config.yaml
num_hidden_layers: 20
hidden_size: 64
num_attention_heads: 2
num_key_value_heads: 1
head_dim: 32
intermediate_size: 192
vocab_size: 6090
hidden_act: "swiglu"
norm: "rmsnorm"
norm_place: "pre"
norm_eps: 1e-05
positions: "rope"
rope_theta: 10000.0
rope_fraction: 0.25
qk_norm: true
attn_scale: 0.177
bias: "none"
tie_word_embeddings: false
parallel_block: false
init: "normal"
init_std_qkv: 0.0584
init_std_o: 0.0725
init_std_up: 0.0835
init_std_down: 0.0835
optimizer: "adam_hyperball"
learning_rate: 0.00425
beta1: 0.9
weight_decay: 0.0
lr_head: 0.00763
warmup_steps: 276
schedule: "wsd"
decay_fraction: 1.0
decay_shape: "linear"
final_lr_fraction: 0.0
batch_tokens: 16384
max_seq_len: 1024
doc_mask: true
train_tokens: 128400000
max_steps: 7837
dataset: "wikipedia_en"
Each number is 500 + 50 x the weight over the matrix's rms, rounded and kept within 0 to 999. Layers, rows and columns count from 0. Numbers have three digits each.

# layer 14 MLP down, 64x192, rms 0.0831, rows 0-63, columns 160-191
477497560475615430478385550574429497422469420492491408502433556519529476424505525492505508458478
488509479586517526544459605531396547525540502503476476423492488547486542524530449457430521567504
510514517522440620518482483499430425550536426540510482534511498454543540478484494550479478413564
487503416527454460454616527495423467481456553489515561431503570538495506454491551414491478456506
558491583448522561550418493528522479520525446512514526509420481436502423482523450578471454538505
557582486483498411473465513461402526510555660438511468528488516503508520504567538487507485512460
533515579556546465497432562496533547511501565419523515464505423504566550479453501499471541481423
496479446448559492496552489523511500509447506550485400565512516465431471476532573466477533383444
585443488393519490506465463446386487548563491558522538487446591470526578548538527466588530395431
509487474518497417488462488443603489518509532568563490540523400453552588631455559445580533478488
528560410482540450425515446460443499528499547565512486483433575544530476532489478476572523484440
488550485560463580449430536517510418564516467493588489441365533528590380578518423571482478472483
556463465510464419435530448607496535518489505473470528504439491473458520595610471532436415490488
526479530609431524569577468481487522520478417505530558530530529478481508511540534566519456494554
513505506536489488418397486566443518497504551411522598487590527427551415508510566488591540485583
524491517547538481471453453503537481533475537397496525459478436525537475460481426499518387507533
465452526596577512577547507465521443386472497519530550471422445533439580431567522533503613583542
474506483488569474550522509625540424495515464492492445490525581494437590423496541513357515502458
477449551490423487567457425493397506505452494559475460507545496539463486561572468347560434492573
480399508431543414510543522439454458445443489463546436455500539428576396449502580436452515482544
487484502487406511440526348499517498544517550522451505442447567568473403542532458573521442661550
531437437522565594419489499495435635535506532384613524364612507462476502406511443504500458442431
454550433458552461511552509483510506610388476532507536514524509471530541492501539460594509483421
487507473580536502450508567462474444544427545431547543364402607520464498495533512480523437529450
555538430455475481558467426488431538552615602556454382530539404495597444587425576565431561457421
485459497451620483446526515538419438548512509544520531467530451529550418465462482480502563493487
473539502487440499441497533531605457476493463505531429483565470468463486508527536505406485513423
517433518563517507448497526460466541486537489528477500488491481524459505479440391422512459534506
443522471469644552550542434471567481544442539495536490403462499483567558549507545447464506426546
468469480492580533560486562425493510446511525642543582565474423464517514517512512438530485384512
452554563514537458469458509510479582530601451463451412642403505420452472544500418486528514512525
436558507596369455515553522490439558522491502527565534454488562482521525457510509435606472494527
620594533458514480541514502446537589519570509467474561523580554537472530478617455507463492511511
521499469580468572495589562554467506409424395526479506480475436371529483588534510493531344450572
493518477489495595482502674548531517491512504566508485526400516503433463513435479486546522476490
516400465494569450525404412479548543511452449635683369516484494388556553416494474467595567559475
544546439476530481520480454502450416568482475505393452551554439570458507517460452444445534515557
402479471535494530523514473590545557584490449515430459526470483460453605575449515557533563532552
663464560500417492489510546524615564472521443490424404602485411432504516532483467417572526463491
457479462469487533565468516408487434444480489566466551404486502528554436477558480584530506469430
503531447473510574535536499546486470512433466416419587501505516525533503523476488492472509477540
503527519458440568460499486585487563471429513487421546544489437392482520532630509466513482469520
457548504487520525529581452512489516456486440414566467402439541463516500567443566440414493508481
494421510412509430385489498489522571470512527539506541494455481460565446451484430452493521528524
559436488535611541471503546471466563583485484496512477494505494514574543550468539520558509533529
472437509470476551520492462518513567507513520539466558516516505534540563458512521439426541479476
524583528531499527484460510528434502538513452487528540506585549534463537524479552459605560469451
482490534496564442489476477570523474558509519498483583496513571507458544582522585567510507540519
532564490419520429491540577457560534474417470529431486542423458522417499564539536504469497435540
538530521459388489468521416618452538445441472464455503526509494498460594466496531470526507491578
438583502452403504556451497538541487506415528522524489505486511464557506587572573527487483402534
515593445475590536540533525518506593428573502432455484538522481563545514557497529520468444604508
489502505528521494506537490515633504473437529556604520464517520526537492544482517454540543407481
497469495547509579490537596454560513484620508570554454471543527489522431583493528461555491506576
589452552686421476418474457550470452550488576560502500509474466512373523479531450492533539536616
556482544481426478529484500544507567492507446518541509479485560518517461550547480482492476481551
508409491509419591446490546536489542501492503535482572440454455492384462520512456480486457560526
427459430564477508499508459495454429484583554437520510481505417411549479607409522523449489530495
596419444460445470484479472553555541560451499567570528497588505523538456548494581476462500588529
565543621546478569499450537432536532514553482446429447534417493527526433501473427506523495448500
509562402537518584465602428472528543520421475528475521568464470517502461422500561548513448502603
521500592555447526543546499516496450517453564481387528455528491555435558493569499487408429433540
566510561522501379539514532571501425436599529467454464546471500432483496516424558509504534555546
531468563490448517509540486452495434566502517498515464502444474533517572575517553501472538316556